From a checkpoint of a small transformer trained on Wikipedia: untied embeddings.
Each number is 500 + 25 x the weight over the matrix's rms, rounded and kept within 0 to 999. Layers, rows and columns count from 0. Numbers have three digits each.

# layer 12 MLP down, 96x768, rms 0.35, rows 0-95, columns 704-735
507488490503523521477478482483496516496518501516489517503495497480518529466541500494531517506508
492461479487518529486498468513514507499437496517531521530527518512541561531542502533457508532560
476536524504480532492480472487535519515486488541498551519486440526487515520476500449489512487507
510478477485474526468533526533474515524515533471464452440463451513549493493524491541510493495518
520509480498477498526541514502475505488499492477506479507538504504507544528510469478474527458460
496554488501498474537468510494498499479549513536492476468492496546472514494502484502479527489526
490481505515474504500475499540492528480497473497510489532517490484490491464512514526523475533486
454523496517529478501450486550475497500525471491501505488457531533487484517522472528534488484489
494509513543516488494495466496551534522537528564454493475531454527516527487478501531515519457503
453490498521468495531508462468515495491504543519464503493504514516497494485506525514515509524512
500484480534450488494493505475467485534496464501503456482466503517504427487493515501515474554484
497492535513512538455505474554503513479537493502525515510521501506513485488547484474454439475527
525509519525518476444515536531498478498502488504487524466495520511511553480508506520516507475524
497478502505472517456481513476525540513464472477471489486549513508495488530520493517475461498470
478504472533482516471471518496526515534502536480520520461461473516502503526503521514473518477514
540488515499534523524524447495526501503509446454524472500531499484521487556527504472492496489502
469526483529441527491509455505490539477477466508493516504538475540543502455493500480495485488480
487480528533497494471495471532536510467511503530514447475489451532426508552518492486481538460523
522450515483553490511454516455529546466533522483479489511511525514482512495508514526486475494516
468555484496481534523476479505493519499468513507496505514511489495469482487538498461553481451543
500476501466508468512414530514528510516458554528516513460510569495499511490495479514502477519526
538495520510498518474466477509485479467459534523490481478470486490468517495482498466509452505457
522485500472547481492538480481467496483517499462521461449493529562505504512541545478532555472499
501522512503458470527520427487510478480513503484494480495520498482486547545470510508550504500515
464475478488492528467563505527481480498520489480506474507487497475517505536503500491523543499504
510506499494482537561451535530505469518517511437508500466519506500504507454470529484502480513493
537505557489525493432517520487494537513505514495473469497515519507482479492470507570523474491458
510480504521498468488470523471503516522473526512499440506500470460483503507471498482498492491470
505536501510441465529501486546502502484458486543515511507512467469507519529487537520485487488548
528513490491508478554514534523523494503488473510545514515520518496438479518493461508468496531496
481498477529513533513569518500488512513496471510518457486513474463515495503498517477509517483534
435507501500491520536488521484518503494494453479491477491529529453500501526535491511483521478524
531493476499525515527472511519433535473482513488529492526487469507471524518525516520480458514517
537523494494554505526526478527455528495535475460462479476482524494495514462539489501571525463471
470509509496486520560509543481513485500504512486457507487497475454538512544539507504521519504525
494466507499546565493540579552442484479527493519494474533496522542529523499500492464459498492535
504486533536479480476455531500530471523516521534536516502506500504494507516492512486513486500504
482438531501488461459516533471521474488538518472528498490454517499478525487490499523545508493543
490517490507442553437443490493476511484492485493497521523472522521514484493514551502533587502482
519497510471453571540496533534507492524521500499518496491455455511525515519485488528475517514499
456497481510522473539505500457500511528508500523493487474501468507505484547508511483439475530476
492536489482463479554541498497487540485514488491502487488523533513467479539447530476515500478483
494515487444510513475531488491492511484474509486538494499506494506507480560493526525516526503522
521493513503525490428519496518511478481487513493473504499500478529507512501491511515492525481520
548528550463499531525503486554540513489528440467488493518486505496488521508445477461488468464490
482531484493494455502518473432517535501490540523507545488491519532517476508508501533469514496480
491518508529504527476544486520495534516495542508478526497461450483487452512488488470497499507507
462540513502508489466487484464506475506509538480517560496468490485506504499491508497516496433487
527489515517516503516461514458486482524470457508512494496515515499485502509473484498490507478499
519496486482527518529537498463501509504492469496496483477468504526519467512487528500453533486483
453502488483478476464512460513514476491484476473466511471497526491439468539511496500494526513487
507454491484536489514523491504490523518515499457514499484497535512486572472493509490535475496474
502479477512482497501497458517498492499517445532489469502502502465490507479498500512477483547504
510502484538510499523487536468517507478513535533505493513472494517490489489479506500485476541473
494508474486510525508524537523504498459489509515503503474529546484470497506489531484496495456538
479495512525532493528506520461520518512507546591498566484476515523461523479459499490481495510545
517490497496494499553525454471501480497502511529502511494503493464457477487495503492508495499520
537505500482475510540549482495436498490538484530500491572532486547488492508493482519514479511530
499505507516527510512480466448498545521464547472501528518530485473485529500521524520488493487522
504482526514503484508471505509517547527473471475483529488523519518522513493546475482532498502476
519476527530555504434454506507492524507452560492510513503512537467512484504457500525474468482516
491468468568511470513508492494499523509516494510484500501518493478514475495521456486494485520518
526485511476505487498482528492455538458478440550503517511508450488557503513514540507509532512538
489456498503486500487483525522481547485528490523540531486492473523549508496457467488501487567507
447486558489479490491454485487530452530487527497482477529482551505492481509480475494458518487517
528522485512463475544522487502530518479511489504506533499486490482568489518528488494512460466526
458520492540535427535477528489543512539500491494520494484487513517456484524508525518502502528428
509469521515510520509552503528519489477481459499475483437502458494472505549490473461507497488474
465468503471549488456467522528485530485490464481515526500504509519529509514471500488463481480532
498484486474481477507545470501482522434495522474513505499524471534476519515501503494498494516498
568506499486484459493427522507497505468485521455517488542465492539487493522563476524525539528493
546519570493521522507509470499528499514538504522478528505505498530492520506432482481505510477471
493526523541460504485471507498512477503524490506486507484481482465525516477524503499476500540490
536498486503512530499516473491500506496513503462518494511503490527483496471481441488500509506440
472484529483526519478487529509518477481440534528546488479516459507488516608496490470486447500552
507507519522518469486511503533489490524522460478467530494493542483520539530474512483469487477458
488428440530569525486461513486503528505510483430509521546494473469500488529523485495479526492467
485535527516522517505499525521467540470537498507464495474466518496475500490514502519488522513475
516535502493534565534491502464490511499528442522478545515545487518537484460539465528503473468493
483525494500523486531472535448507513492497509507484495517474524499529491461466470471480531519538
501491500520512492481512522458504472535502520506488526561465532514535474489495515479485514498528
503509493526510491562482508482496463487506526516496500467543531523531481494504514505442494496517
459533499520489527492509484492443498531479491479488520491522535487478511448495534464492522523496
532518503494478545500507501479492472515498545553498534487515533487479489474494495529539484461516
489492498463508470482515548470478504529552517494542467515511513467451495508489493503521501517462
496515534473517455532564476499497487469477496524509518536463518509512460484438509534510506493505
514498510464547517508498534520502524491490520523475488496503527450519491494466485531507464483474
492472483457494485463514470504517512509499499463493484558546480497513481464548535522486517492522
473473485497553516541503501512501544495509494463527459526536523513459493544480517477538499510489
505506490478531487495544528526490523491554547463501496480483462492470507521520530464536502519498
487487482486519513530531527501488500488494506461491529482530539531472489454480536516535495489488
490509470470498486458508472549491500501547552486516494497514507444465511496506486503513508500521
523478499517491542479491471514450479516506464497474472493492491509501510487531478453468559506498
463514501513480461475524502511523491545489490519481508493495512506495514448461471493492481539515
493520451532500491450575465492483507516483503481489433474468472497487497470454496474526525537496
445512473527497450462446487501515476495486556485500499505513530552492498508499472494531482520511